config = dict(
    n_layer=18,
    n_head=2,
    norm='rmsnorm',
    rope_fraction=1.0,
    bias='none',
    init='uniform',
    init_std_up=0.034,
    lr=0.00241,
    beta1=0.9,
    beta2=0.98,
    schedule='wsd',
    decay_shape='linear',
    final_lr_fraction=0.0,
    train_tokens=199000000,
)
Each number is 500 + 40 x the weight over its row's rms, rounded and kept within 0 to 999. Layers, rows and columns count from 0. Numbers have three digits each. The size before them is the row's rms in percent of the matrix's.

# v: layer 6 attention value, 64x160, rms 0.135, rows 17-63, columns 0-79
# o: layer 6 attention output (transposed), 128x160, rms 0.135, rows 17-63,81-127, columns 0-79
# gate: layer 6 MLP gate, 192x160, rms 0.153, rows 0-7, columns 0-79
# up: layer 6 MLP up, 192x160, rms 0.152, rows 0-6, columns 0-79
# down: layer 6 MLP down (transposed), 192x160, rms 0.151, rows 0-6, columns 0-79
v17 097:458506491484468443496545550516516484493476450500482416447488516543465486466583555534522465523435505388471507512454553499457467504560452504561528444492487483479530531605560556463498497526515534544545502468406524525520518466525546433443539543
o17 105:502499530442508475531493503537460491538504517529466461532490458467557542507518490576459498479517515616499569606471485484501511498470482507473452584520495521521507513536485568483432481399497470429554466478557508522448455536526513504517466462
o81 092:509512448456522470524493480463471464488491487449549513505559509471481408523581469434508505509498507553543508537536519496458587561487475498452471470439469450534500440466457467462476511498531567588575477444530429472491514519460451575490468459
v18 098:515472511473514445488437470515533490510508575462497497521463525456482499456422528487517420594439530528531527494507476532551508543473459442512458508504499487471553607573544509499586417534529485572537411525558499554504556544526546503475458509
o18 093:473463544534531510508526470415477518522535440531484464511498556537512479461558525526577535486607451450424483467544505522543498526504500544513573534514509483493455449484503475511472541508528531540496568534552523436533459505507535521479470484
o82 099:503424454422476543555489519383492513490501559565542568500532489542414452480575469542490487500438552515590448483457479519466487452508490493504460518525498524567476515483501521540504519484516559503543531508471503493594431511444513490479476494
v19 099:540512479501496526515551487493462505504575514539472446370513520471524498478509536419468525495482492537440504501538516506479490500491492507562569457527434459538521500488490565499578523546488487458489539423455555532492550551443417445463507541
o19 105:573599538502498481477495567466529549503429445485455520545531509530477529505497437525510508534479495492542529672478539517535498466536438480440494497505555564480507450511530480531430465431468496460550502473430484469456455526543489455563489478
o83 099:444465522501536445468470472517487533486511467528530496497431513409503518483493540449551497466526455462458482479532472463478512509421474446568501508439550503425522484531527473452505372545487499508432521523533466509531562493480503514557470474
v20 090:488466429511479516460441467490511536485540442568506452521480514503484495490524545521472492409480481456534456519464518508513432458560496497503513452581452502506494449549503518507532415540470511493489545430472550524469493534516491463491534532
o20 096:544520532473527512482574544564516533575528495521463422529473474513551583540477524510489473509525542566490504590435509505438569515511500555455513514527486502459533524507532505579458533413515462498530461469512499547489562479513518467501454417
o84 095:500524466538480367529471484505522455542532402461551511538458484547406506513474476495530502481479513497515499404537510510433552519461506475489450487517515471453513526440461502467526518526471563499433517484526463523504503494462478565556482452
v21 111:554499485443415477509486534440560533530427481531532478538526522495462545477477468568521510458499514506503495489460507516554500454498528483490524469499542477551541542463470481543455578469513456534481521503461493488523493498621578500548494446
o21 103:436494499589495499504515489522413499500513431526494521489468517501499458512551437492488466455516509465528491582553467527511502549504448507559498522483511488467466554536494451558498425470521531461490409483479495468437444552480452484492533532
o85 113:523492433567444494528430536492450436560461503524526382435521483512516489510541459570461533521555592538412531586496492554529536555447524487488543455533577535494485476488536520488508490523480471465488532460477530527539558532524516543537528535
v22 100:506517538412511539460477569448476518541540505491524513453492533516477483556480416457461464425490497529469552482498453544506496486520496459468443485446527512452455473446459449518524448511534526542523430543486480457471466460536527504532549514
o22 105:455484509549515465466464442499498456457445535503600546551501524502473474581481516469512511469558579498490433345558525539525539482481514518533433487460478464567507519529456520520512506476522503477487468464496447548543461575446503529372484510
o86 098:536471433506445506529573495478481422607568479496473518553482497533518504506553527560529471528430454507519472545357466492489498487500512619400597517543496528554484513475415527532516559564532551471540520525495489517548489456523551467498491477
v23 101:535473466487518441511535505487517475500491531474482536491476521459574583540453526466493486583503542452436509498469505472528554533517563476398514498599516527562518525547562533487513567491550481448400520536522511526479552480487454471408497474
o23 108:552538504561531548451493523481527579565525459502480471491521496515457547463515438501542531507475514502575521580481545459471495533544465440525570416528589489466554497446497479459448491541457486564567513449434480428491522449542518473570500506
o87 091:489513499475511428532532455386480443506511492511512545538463540507496459485531469464535489471486482481547460479511467495479594493479519530493468570503497514499471476482545554443529473441513489489415532531519486517534409516431434476497545487
v24 094:486453423513529467488471484499478483495499537522501503490462474423488509533486415480434507515538500499492450508494439502554650552448442468519467531474540485581486505492484409570450485565488371544513517578539498603459501477485508507490517477
o24 097:555542622489444521514542541518497498511478500521488551527493575547473539588507515488520450463417487504498560506458565456445431514482457490481550505514493486465457450513486575399529472525516585481529493478528475447526542525504490471494493527
o88 098:480488452482452509541468547442518490481522477531528637551499507515381455491494475502536506499474518512529424543464479491551456384559474561526557464512502564508475494498485564546503474513500524489490516511535477515544440485510498511480506469
v25 110:539526499490507479460489567446466466532479427436497492543516479522506525478520489486494505493432567449547452498464529463480429539536516524459555513484469535453475438562507458461458540459446564466450401471438492501578501432476501558503488508
o25 110:478466453424525520535461483598455484455516531526503490475532412451468536502452501561518522488506564528519496526488469482451480538468520495549468482517506477481501611553475534445507433494515436485506522533532550566495554480527484513485485462
o89 103:551508503503511510461580492519527470571544506405504535509451534520466522523572548485472498570440491565474558577513493495509515471517537509439449474456462424529508515472449455597501522585488514491463523399454442486473519453456516484491514477
v26 101:470407513473509507454539508527523477521540454517507477543604489490471508547582495542519520503578520575483522502572505498457534431508517484458489497470482455506531555452514533568548513483564508587499570535471489555454491555581510510524584496
o26 101:490507551533489434518492534469482530544522492424523581464478545556525460501526504516527462471496435497458559448467486517549501564572463518468496521502547508466481448486533526493532535573425532465511493478548475428476504503415471475504416502
o90 097:482473476465511510540440512551497521485494509488427429512553433605548522552487555551519574431521511497532499438495534499580566522478544440527440508514487514560450497500520485488539511477517545476468477433489556439462465552528465538500498540
v27 096:491519526439484491520525499513499480512388494485491485483470547495496452541534529484518541502559541501367517492518522495445471494478560438474488440532486540516510596507582447501523522482567494494539527524529457437503555443507469443565478526
o27 092:467541496499504540409398465495476553474559595508542541552537509490474530443509484476501563542495498514529532404487580479553518537545533513567453482511499539544489470499483484397431426502503464520462481451460487489530449526480539474431498507
o91 100:495504551556540515505469518501428453475439485468467408456546528561542449536562496505540472556544478540505498508449486546480551521463521526487554552523545488493539448509485483554492585479523556571564472490451501472569481527542512526507498519
v28 107:541465548525547525501427547417519529504476532480504523391512488501492571517506524555483438555491523464513534509495522434567467501504459544503409491469488537474544536502568477507559549529451567470481526509523540541451521514531487476446439455
o28 111:501475490599498493459537442483458506526503433530481398468474494520525498452498495477562493455511490459469506664545476494520541461518459463465579531477499484515490427511493484509489523486541459507560470518510476509466513485513482542611554495
o92 097:512406400511454482596504526493472466528487532484451540486492519451517468567503539548464519517463516492567485530494528515589510515468490545511425493471551511521440522500504495486558510542426527420553536486438538499529434536409512551477461436
v29 094:456499488485489452540552514554494488506502476492497487387508531432480509595496487486437488530498510470524519507486479483403559502432471430471496502595555502476514464489504546624505493499532504560509510537474535582528498479513470499501549517
o29 097:563551561478526496528503517491496527529515548501509549506490461545507565492460511518504493503545554522516522451474532517559509456583539496445516531479537552445522449539515511391511477482482468419480483452472459493530514555497511469474464472
o93 092:486414547460470472494483531483493544507513476524494572543556526441499517466519486476583529467480494556505429546478551366504516510486566513525446536487459493576508520471487479467493485484480499493511526475511517457439477515477496524514554530
v30 104:490432555494594468474473498427482471530462441428496502531511465530410565486457503472471563501500532530429475503538502451516469458470558579438494540437480522479497424466506456566494540464551503486467567479492440433462499521444501554551575528
o30 096:522519482502495531486499539576465448482533514512469495476548561448518479577457520508493532416488546535528475427476528471440549557570469521538558478505536532464513606481534526417535490540455477480488443542457560542482558395509440494501492506
o94 106:573461498521521556462525543535527527490456517492478494478501464633592504603465561540400511557493458498521504409517551464538458524540495492455477484477477501479553607509496519521501516507517564444479487502473522464510535512486530441528484508
v31 095:453465535478502579508591545500438533565569509530504501502496463515533412456514440549426521536543517456495526495534508508472507509583497490462467512474461517544423507456513527496553502527428525482518547484506514573536480480480496442497468451
o31 093:520529529551395466484436468435531544473472496444555519467501554582413511573471484478521486422498406516521483616541496552575566501478452498444447468475526517514505478501481504495518497474523546485490431546499478456497522547467455537527521473
o95 099:469550455460565436514540446575525505519567494472541497549450489468491488518503540529534457455520530479510592597532471476446489466457495526528524506472523473498479457531511486520544501554495468499478437468500486489544537471546495551527481527
v32 097:531474602503574530508486519517523497535468567514490535449479553497526511497523537434489520535517509507462525489472542371537514528490453525549555538413400510548512538494532516493502563488471538464478541513513445456483534507534500557457469507
o32 109:461541441590458461469433496418467519422459456444555561472505512534443486434486431458519536515453459431484451545580490529530455532525442458540535478528537523478522491451604484511487502515512518507536482488411508479468456512427499483569531509
o96 085:580478536511555561474525529487510516489480489540506528521428513480570491541471529512507484559492468489528479578488536472475487516496519512464514546475523538482439530508539512596488441479549556496560486533443468479547505480535517438528506507
v33 100:402444511474435523527495520465462501501522509515487496434549534550576482524536451479478506435483490482468499498477497514484468511523391463508450473530403502498532505543511440445537480582479476461475509482478514550517566436535482450442501515
o33 092:508528557506559501456488472520544566504476517539454503479518481522422541507487496551501509543502469496497540453540537464529510564528520483494474475514515484560531528497486515494446505508525523483574509517486455519503499493443534605528460518
o97 103:524526509500511477504502429516537489497604438508566502596443521482474475517527540466649526479433494512547458512394463541502484519450512543498496556499455443501452468515453481563526474564536565547478512490475432512523463534514523468521504470
v34 091:515485446508488539552455515499515580495474484487486535494539501519496603493493508406474566529521496452446439516513523545486466478454557536499546508465578562474545511540512469572499497498491511486481548497499475491509587479555528556498535547
o34 091:504515547510547411507508537501528441476463502484485564448576493399508521440464507547523499528544556559537500563506514522476594524606482505524502480528457496435570494437550478481525463500516444522524481466468461559445479458511560447484493567
o98 098:531465515535482456527571493528521442496529498508508452492452498518549490592444522494479508497462514489489400471573524493544539574483489499557480476537519519515545561499550532490503461475536577492440531535459501567479529537468465497553559518
v35 100:408501512542536510535456550494483514486457477486527527497486483594552565535529518489488505568545521455496496501468455497466521488444562434485447522481478493464455554592523459534501462563576485438498522524538483482489431490474484465493411539
o35 109:489448494523513485474561508472555551555557534527447452464504514452503499463514537490498461429493465560447471442498562520522492531558497492517582434498480522477575518420511476482515533518520537567502461501531526456567534471509577579506514530
o99 091:496551511492526446555521548494488415489492468419479531530492541545508496522487446529479453531481517585509461440468527479498464514534567577457497514525509482608479467520520447517472590533495549507486526488341500462504436542521450481460500469
v36 106:563444514514539506389504439489504457445479419524495497515462478440503522501533551482569483522416522541522482496459538474498468470454518497450553497530557579518490548464482536503516517425517545544451507471466521389514605511551365512533520485
o36 095:468501477545608492531488503501497475542544548448500488513493410487513478507502455453540534570584493456521480460469487494503486606514548539477418466506517432550508476493479447491473507506453451508565544536480494580471453411489470479507468488
o100 108:518530480496488586443478480474487579479469518487428424480531519517525540443439506484462478496557482507470425536561491471525544439530543465538548492510506498400496559489476505551508513438478412489477487483502530492462483453529551482520534510
v37 098:522515456516518502476533527451485484512491408458508494427500423405516495599476531463512521537542502492489496498510425549420537482472571511473496485478482562527507418479530551554490494477509518477526486497470520488419454426520508534491518537
o37 100:540536478481507523547439553500518453515457568495543541574513521501469472515456484500485499521470549545552532489458519490504467433546493469525514464479496514475557501507474574401514455541440467537486568429531469521559498540568544387441509502
o101 095:482432487552473504509545494533424519522493452502447511510547534482585484541485562452599495513486427493471413560483560404492525475480546597482553506505534494526488456484491436388457510470492575485523501484507543515411456460475455462461457558
v38 100:496455520497503488487472557397516471501508432536524494525529520498554589507440406504522478467416477521589505496479514545488426497494542503467514513563463461456562430491462465487510484476491478517526448535423474463541489485528485444479566541
o38 096:524512514496536517473485417480547484512536474505426433462481492531448440505515602527528507492569508487570518527552480515460530520498486502515501401493521504522487481547462514513496496468536552504539487540543546503532479476530410610500444501
o102 102:577443448429464509500488488509473443573541512458486505473530457507450526427471558485460531470480482519543479527420508454487497542530499494428499495475473549545511519499471526480536495519512513508466472469447510523432571489450541374470491477
v39 091:456498505502529553433456479538549471456470546583486484452570504461551505437517561492508528509469474469553465494438478529526550481518451519524533466514488508578567570531510543531559533515452455459446494444481538413441567520532510439450563519
o39 098:569523481558544439557564550483474522502452483455470520488444439521438493479502413464513540541469474482497525572539537485504490570461506514520500515574505442504542516466528451536461502530448495476562528517442527468505484427459461479559458513
o103 087:523533520605563524479445503473505551436491458514539629539462491502458551530413502501525491469539505514518446468509496444494488539479503487492537542464524500499449444481527541493518357505485548571420531473488432490482489519580505471488597571
v40 097:487487443534475518527423500429427517533533396496503507548480530547483539511403455445519504456608476478504426497516511528474399494533473532523550527427525550510395425424526464480481511559512518491421539450516475480491455547456484502493528434
o40 103:483547538506541501498494446582568458543508520543502437492529542504523492531454540563529417494509543542538430457484525436450508508560471484473506464432487510487500511512499511523496553465562489523525537508471479595432486451483486549525528460
o104 093:508491481561489471506519498546577495552542512591519467467461476522509456533456527546478493495460525516486510378565496460459486495455470495483509413498503530502507520518555573484518483485498485468455472546490538607441535494485458522497503511
v41 101:504440502475499480466427481455511518490494517589501437472422493526477496537537504550489439463464538497509465513505477469500533475521410476561495463434459476481555505569525483484515455581496549523554495542447514501498508518530478485493512560
o41 112:505559505476529537533521543530453482599518507530477444510539465462554586522506491530528475510482553552511563523465543477472488561515499517463504591531492504521486555498522571542444515409517480435550466453553539502446539526513522448480473426
o105 095:476533437483503566544454451438498468512490447467483544537523507564425497516566467489575515582433530531578431506445476500547511417582511513441518520497495486506448504482411484500534530544523600536552543466510478478519440487480509551518493519
v42 100:509557492552514514571527459477510522509460492505515514514507498553478502488480545502532464562430509494539464491492466573476522471473526446501509511403567468554494467537427552512545511444569528519485463489494482486544391508474573580502512486
o42 095:479515480473461554509471568483476450513507460517558532454463494528521458485486417510505520420584529540528458460466494563568476514576511502466505490541529518411449568472538485502530512466461457499493463590475561496498504511522457418447508509
o106 102:496534506484524479484551539544552562541497503443568441467527478449540551495558466430438502523484586469413502545598481468482493507496515468563456421460470495507529525538546504521491489530505446530506515483469506557500592527428477550499579456
v43 096:430457498483500542447435528507557485529481573501522490483508508414513546552477461581462483486508508527488477514456501476630529533510474511483504477574490475545485477482463424466375527524450454514558524502523526532450510498534555536477531509
o43 091:598443512489464465463583490554421531433505441519515520495503503534470500521463542447484495463411535405452562488584457466443460500475475506513534538496491453428437490555530498567557448530517537463522451488498516489540584515488508469572516517
o107 101:542499539566434514516446469445459407537513458479493509530467569488394506510560523468501490502501483445512470504450488572522513545479532552469506571501531535494493434485432484523490475527506522444460541447473473513599433511556535498474491459
v44 089:487507476495502547505447467431447454534423418457520518557471412537543487582539500430518491522477544561500477501603503424511508502503471537522499486501519519419570461507488525556600447565501543442495481487499421515482581446467429502533478471
o44 090:526500573520611552466488500511556510439444499504506496469521559515481440443472540469481514522537536474596522469491534541506475549560512478501461442426465553519465526448490456415511490573464503543550505505484488463449503446561565515463549517
o108 091:458533410482498509512512452478515492513535488517438538458467516501474472550490572579539553541467483547366469416388476483559504531437444506483531525560535504521494459497448519524526527552485557436463535520511516522493453471465456521576411567
v45 095:470481559517570497482571509545548456486509611466493557491520434436520475512548541555471483520456497543509557513543458448528563515486508503437467552508465514510559557570508484527493468428461494508494421580523472510464534439490501529515484570
o45 107:547417478526430467526495506437487489435494490445520529509443495560413507455490496437493532511462425470448502558519468580529527504481486544547521504553490499460508490468520513481552501598445480538491521526503511419540581529478494443502478484
o109 091:527449531475475509490492507481474470450478492474455581591517514581474532522531526503517500500497480521572484568438506477514464516571569579456483573506487459528491455485446450562503561502464588478596477461475457409541430517502491460487467508
v46 096:416554466481545504523517501514439497515502494464494502524505529501467485476495500431481526559489552512479548492537537599513526537463543473431531486525516552458471528522470464478544522491543550567412413478515483550493558450536426504493488528
o46 092:517444508463528466451481462487590518456499539503538589500543519488489481509503519540515549516567468489497455376488497530534498561540526554486368435544509486512487518495493470436499498571472482510538556522515447514514479459468522540475453520
o110 099:547519556483476469477516500526534496552570495457486427551458569459496503499533529518489459493471489512515468469457444487460533442480493517527532558489446465498573553562454545598458477508523474539442543524438436537514482410487488461536540442
v47 102:468510506542525560488501478549505472534404410471502498511537464488552550533443504462512543516490494558564462509466537576465536487487553536453627513458510484575440511476521492515484599446515449533446453468481468407530516494504505509487490509
o47 083:461477511494506491460514545483519552427500521487439523439549477508489431460546470479473536543463508488456485420485494515516430538531489486535440457547524505506524557510485500469487471526461511510518541531469527504544445515562475512466489521
o111 113:498499546527518553495493566537483518444490539470464440483493496527528515492409530503441487491600496494439522554537513442512515488519537515518528512446473580515480463524520478533432421464527481503413519454479460526479518506568508461513588506
v48 091:518493466481460558484494516518463489456522541573512505501475465493517524504510546509508471494532486469505450503455478433488666505536515454549521508496593469562429540523470468489464499543452514507530514485499478566606453433581526513427519435
o48 085:484484547541487474549543498507528544524452453494501481503544478470515531477495488479489484422442481510517548624496472464517366490439448495460498532528408522551523437480485502470500471551602537525552492448500469477455462567473507468514493535
o112 102:419572452441534493517566480472541493550540487511485471535519557421397493437513449452500444460480549496473557553525516527510537456529514450510526434522511465515481493429504503502527492513491399495468451495535509496508509472553466548492544477
v49 104:508522521520524486512495515507545542512496558587497454449462594518490504399478435516492482504553440488486434505484519544487467517520515526506540443534565556525545455465509404451449474494446527507506542560428549555606475485478500447548442492
o49 108:498491440529434505485474525497514493559507529492534514489545426485503570562489501520555487497391492502522552477470464467476483496514470551428499551589430443455480463545490549451502509394544489445487485509467477471464525475528473519547480480
o113 098:536516546534463531509551481527517433499544456462507504469553512554398538464495547524523422522517503470467460489544481546459513472534509487546509532446527578494507534575484529539538523528479531578470459491525496512447515487466569528468550489
v50 102:512510528499541486487468487493530501431429484478499539497551545496495520513482515503560532445489484420577506498460593531540400498458545498472499470537615540507530539515526490535492524417438526478498514489529536463539544458500481476498489421
o50 107:435446542536516468441437472520510465480536482515476490490470457538534497448501525499565566516536496489481434506512483462459578449453547503577503498500481459509511449504457457408493477508535424541458510534435466557527461472486496532494573518
o114 098:561452485517520482456512564549510504525449533465493434433562497416488506521469493506459499518532478479476489507539536562507535588464452415566411524512489498477521551451538507572525526503515463502557429510539534517489538552478558561508540436
v51 110:511477600443439500535505482427579532513555487520485510470507486472536513537496439518490513494502539555487539504539527591477470484411501472511506501495532521520469489496424450576488460468495441538554472573475520452506511523490523513511508552
o51 107:456476553506448472450433527486508397454535579463493484483508475524459500615545481515491406493511420528494486522555531536478537493518511496511458449475479481520537497503477476484547461466513493484388478495493471538548513497475457533458535501
o115 110:548452424478464534477471476555463510494532519477472386495497425527482529473412479492495514507507505499553382533441461537516468462535503517537528499520548549517490598521487472475472514478515495463502488542458569481480508531546562378487473489
v52 090:502470487488554574538504497558529553467519423534497488478472476513485458476591520489524606526559514471459481501428441515485532511464511521536511492501421549499450564532528475546542548521521471519498520505551520468505531486539407483496524552
o52 092:466551493493484485521454537485556514541481550470485545510564522414487561466560493491442484594470436544532512546470490475509488545459478488505454459487485534571568503386528494475451484496512534454557500440524429526450417501459575498461456504
o116 094:466538557521580510470493472514484546476480474509496377510436507458543475570453483439523458495543428466526475487545552474498524461523436464537602511482515517427514457550544480464487462441555548572485483558509499490486501483546493493570474542
v53 096:453539484456475550517478476487463499548542528509513489615452418506512519452507445465489564458561476541480492509531420521538555514512525489485532545488577521474446501426478557514460519533493525540520507455519498567517482417478542558456512480
o53 100:506508525489501465561559523550538475464436451489491504392556549416513474534451573483454540467479490562454504473550559464466500415491512486528478565480474540499498508539509447526581482550501550444464468494507493491521485488546520508480503506
o117 095:467514585463453496473485467532548522515494523579514416539506526421492510476484488533506486472455536521483592506512491479480453444481531455508516529495556466495528523499529539439503519451521360469422509500483542492491537492567509495534501530
v54 111:489534466497461537538502480522510545498494390433535499570573464553488497501532482525545551433525482496576469493469493540528478449491522481465471521511472530532547500473545489452481521452515470445422522501513540460500439556552496398540394451
o54 109:476473571545512652498502481504544520557487492555424459501388514478459477533514502490468472479527478557502461451468486495494536513465580466495515450465497448555492574449456498560508498504479551533482453537567475488571491462526510576503509488
o118 106:476529523525513449500489587586526521475426469459537472448536474525532520450445450534484523520546537520438567573512510515560476485489479496588453494519512507488467510502600463498464523499413460464509496477495442550452531538513502541493518496
v55 093:540549498504490504561562474487449528553526508514497487448498469553507543540477506505466432489450501533498536508515459441452527544505443491495455525503504405496446451444413557528515520483524540485481379480535450521538409528517492587485495498
o55 089:458495476513539596530503524533518512483473499512544498462522474494490477482497461491454503480582571428471482438531480537610455455521580429498548522503515522489481569504501396519490583498564484479504535534477476514470521537465524518497522547
o119 103:454540521415455487478525462504503563564549494532536406541499519420539576459562486478538520486455505517477526561467443451496469472461517502492460499462462462511509532502446490437501483513471406475488511501499530529498508465486486439544535474
v56 096:492540549485454413531576561468482473461498516451496593477528537451536491494470545563510486557555499519489539490553524500521509520478546494443455523514613495497554521503498481478434449431486480503497474505501504574504516446561552527509486391
o56 105:471407448540466472528444452433482498471502520445562585519475515519419432474515469494570512477461436433488472479539483506509498472496492499575502507501474464475485435504475499416566459622496539551474554548507494450510473516481465489545540557
o120 098:552515422452456481493548495524484511515500545494485536485582517494490526464576538526509500504505554502479437610487556516471445567499548476554404525596504462542455527487568438532501575499488426450605425518494569492511479525500447524482497481
v57 105:521577513509467579515494494474566541509563524554494519518526465551498535487467590519462482522537498489477482512590454515440521551516561513488422472554582466468500561436434487475582500477447503525492453520449498437499532538500474472493510490
o57 102:545414550507527493516527444482509515565444506458481443518506478457448508433540470482504506496495495499503465547484501536543509464452520518502465573476394558569502465496377425524446522535587482544476569517492440480447498504498558542477518563
o121 103:447499496507497520527567488489493480515487489458446456482487464523527545498450500514497476392521473532439477386511492504522512506477469472496547449520476537481517515490509526376494440467448427458478472500514546528499505469524434453467503526
v58 104:440504446523488517457466504521489471480487495566504481570511475517490487424551502514556537514492486469518487502455472593502450494448517490504525480464480596459495539593596479493522464531449579528471499462519505471440572466475499449500516567
o58 113:511458498484538445559500566552526456517487533507438506472512513454554511529527517520511518529483441569444527527447492493459586519497511559561461549587446464477558510500471543507500504465460466480558498521588552524508487437556494505467425468
o122 094:500486565538521469513459472514487416457476493472495562518523555556476482589566496519483454535533510550540504476529519506509488490513499533499524523487496461519477393506468500508524569520507606526506484451463443505476415510539501521464467541
v59 103:471515495425512560450496520512525516521528484486504504505553483500452415422500446524454508449514459435544466481421529598478500519556455517445486494451463495494414520454460410446501556499554497495473487432501546455512465583470537510556532456
o59 106:454461492506502500537502439550447447487519518478589533523470534540429482537491498488508471502521527447471419409531465501543483526389493545504459492447517451547459476542458522557501499516527544475527550569519475569516481488390461551453499507
o123 098:533562521538539520484535544559564583564522498487505463558458430522493487510523532469478467457482507460507529475545484520430515460458448482503527430481416519482498455524519553518538440550538467600443454495528490573581546463522490525511563499
v60 092:443511567510549480495487526512480487520432470396502531497524493500494452501510494459510492523484576496516500492499530479529526500496396489463463521457500470485528596515531488487533473504460456573597483495529490556499537430413551495478446461
o60 098:475464493469497480475543381477426561481542514503503440491486513549474485419496554468507544505505453493424502425543534508522467484490530527506468544473523548540477484547533501430505481556511509487454479549522514468532520533542521554498535513
o124 095:494494461518541578501470553435549544455513560503459610509518475557505435517490544573472503519520509534502552493467522504545437485529506579451501529476539555587459449497502476624484537492551546481527544412469461412553481529528529544492461518
v61 097:479437483471579439456515539461467447534458511465487522501460518459462547446461481452444459578510512446497524497553519436526539528491471577492530554485472537464541504550504464587526534504557478499422481508551425556456594447502520501563513508
o61 097:521474486546463402578507533492499494422515497439533613550500576523489491531521545507477494489519481461508448465474479545518496592575432551519540368495510483403492489486509512399530503596455548518555538503529520471505491485448478523520472540
o125 099:551482438477488494503520531444480498509536556593491568538481510566509460536499521570459501521487521519556452508456520461455506542480465544444492446524504501568504522499461564612484497505510554552501513527477497495516480424447468460523503450
v62 100:561433566481500521490544561437513479500486546428504552464512503520530517531564548477503464534475573463514517491526519494451486481446475493485508486505506564508540472578505539559554484454502549454511498515553489570559613413543541578505516504
o62 097:458483547561551425523412493473473496491503471475517550476518477534496506464524473508528566484553483492545485539534483504523484563577549531535506437504526469476568475516505478332517450551455455517476478474446470482465446487515507484433475547
o126 104:509482408378551452530619405506502521556581551516501491497474514502516485552554520484506532565453511432444493556536543560548554573518469451504439460527493519562493563464511475581595510555552527495504491475528545477506541505420522501518526478
v63 110:555497539439530488498556414521526491524543535485494463513498498529517505541490421532566468499489510474505518496503486489517481535510441462487489518609530475505490517443466558535524520528596517488478474568532504459530506508468465483520586506
o63 099:499542575531550520535492527552495467523472481511502487433485480524488512473516493528458493526581555547509508436519516498539547453459535470495522452446594537494551522544457404512482568462454416411488454485414436475477479474472520570473455504
o127 112:460500555474497509447412443464482518478472505603531508490513486414490520440513423484527523467542478516524503442463423473487528505481469463491500535443494558505546466511449557419530533456469433532465503527547512476510470552508545453472511560
gate0 095:474530507564529526555535552475497469542540498474493439492482419512517520490478446485513450497534554538534512499501460532499484514463427474444548527467496513477526559549496448541570534512560587448504496423506432485519537450433534493610435514
up0 096:476554427436443519509541434427479527501468499459505521510508515456521504447478496592505595417493549509528516482474435504557472508537442499523505502498548541494550520420591458506547505588466495509539508510541518471547548482480493412507493493
down0 096:457505478500525505531576485562503456524534544581534476496436453521484506484555510462508526564540519495466467615406491459435509525580557484495544392534496479482489500510443517519537493490511487502491511512487512516469592482489451495543454525
gate1 100:514501524497600483467533548545466498512515471490453440519481486496572519549497579496527486535464508490450456518466590520486489542570488513494473542530468444560538485528411564537505531439502453511557514490611537516516494489486481472597442442
up1 092:427435469461478535563511498413548497463432490428521501508510511541495557498499426538508449487512521544547504462536565512542514469505485460490580562536569523454483472504534551478498500519497488515523484519406484470487510479478488491487545477
down1 094:476472594478500488503503524491463494515530463531530515491424431502502558441562555512476521507551538463442504491446450422422472613479527494425495539524528412516530556489510533520504465469480527532461550458536493531496494573529523506480533436
gate2 102:565549487459525512491481481420511517406451544366537548554526535519485415511530527472591508401580467527453467549541464456530529521451535433474585557518549516416500477472454461475539476479525429541603478532498438527491488540527483484534507527
up2 100:454516513563452534548517510503463462497508480515491485427446488584457513524527553435498543469478485525463461515507498503511508477456497432428497516474529522497447571493498531505497539493484494561582560517482491466518488564483488489505465540
down2 099:552499503504478401520530511467476591421388550486566572436530514547566551454501464533461545576487480505502554519465526458521515508500543481480509499546509531552517520493501418530506495510440557473451462405402501529475515454579513526500541527
gate3 095:455493581523533482474514561526536444466525506420509448552473525480473526550488548554499502480503466517498549542561561486475558503471506543446459494463621481464508482422487502423551527469539508454579491568434436499489514504504518471494598562
up3 096:513506496485533506448430479474504483477540519449499521506475507500528500475487560553472510409424506568533484561518488598603507572449478535475513517544449512491533475451545514472413496538516531506524480501464512482541591513459536518514435418
down3 097:462555494530493504540481504519496435504517494523546549485481482506537467510541506509513447548443502476548420568492476489442492534477494480489467422457515463484501504457513493579548537504518465520513512502545460511470562522529497512456505515
gate4 102:549463520496492475458554469520475429418478492465574511483467578504471519473496554471513541498476464461540471590507498562556488603503512476561511498513513565469449469470497417543549522510482548528551522531537459455489495526481517515505492481
up4 102:527487565505507442512529440444460510456529459516471481452417482477451467473505529505484502448513533571526524506508593540510524475577445485585563480528413531508497488439548477543561553547503527561500561528509466421492480478467531531508500482
down4 099:537527559490489421502513473428442527461499471470473510498444500489494418409440423478472580496535529493497551536511501486471538505509472500513467479499402467541491463463518439508490517456446536507458518539561569529521450484468470523528502439
gate5 100:469545488515479469535556560547506482483552408507563527474571521631485444483464507501498502399533400501536505508466527466501492478437502486460445515485443533439521508459528517496509457498453529556465522497509542502518475526486551509555471559
up5 104:520560502472487485592518483514522472481540501489530557483515554512511474403522479433482494485495443502494502461518534501493570473505423521494541489461482447551538507586468579534528471567457525462483550483506477475504547569507489470509479487
down5 099:465471536605504561492551493527502416524539514517422519459466496566519522412526532530495436460463492408473454567503518539532496470516517535548488476479531487499512581509558536498500547462470513510527432471465488567517517432473510498491475500
gate6 101:460536484469532542474583513410483512470517470526560456469472498556568559519501472523500553515469485488504507517504503533533503512484471482414464530418497464492440548475522514523479576431489525557459476508485455471446436533542482463526505465
up6 098:524564510493503490576521516494499535484408480497500539534520514513462472542489470508544531570495445500402560518464463505499565468454527475533606486495559518501579481555538454443536489527458553451526466488441445497504514433534506483554548480
down6 098:436465498517494492460504496523459484477503530496473473514495463501462497597436571571395452538500498526545528546428527522546522567537502516473583576481543486503477474467564456554540485477579494560437437476507587498438544502501548484480558541
gate7 101:472522510451482487534521453509452428499510485498549484500526441536480452499484497556477561468585535585489441549560623528453536503518504510558493537485494528532451499541493466564579473544519455539497507495505474558486561500481531509507461484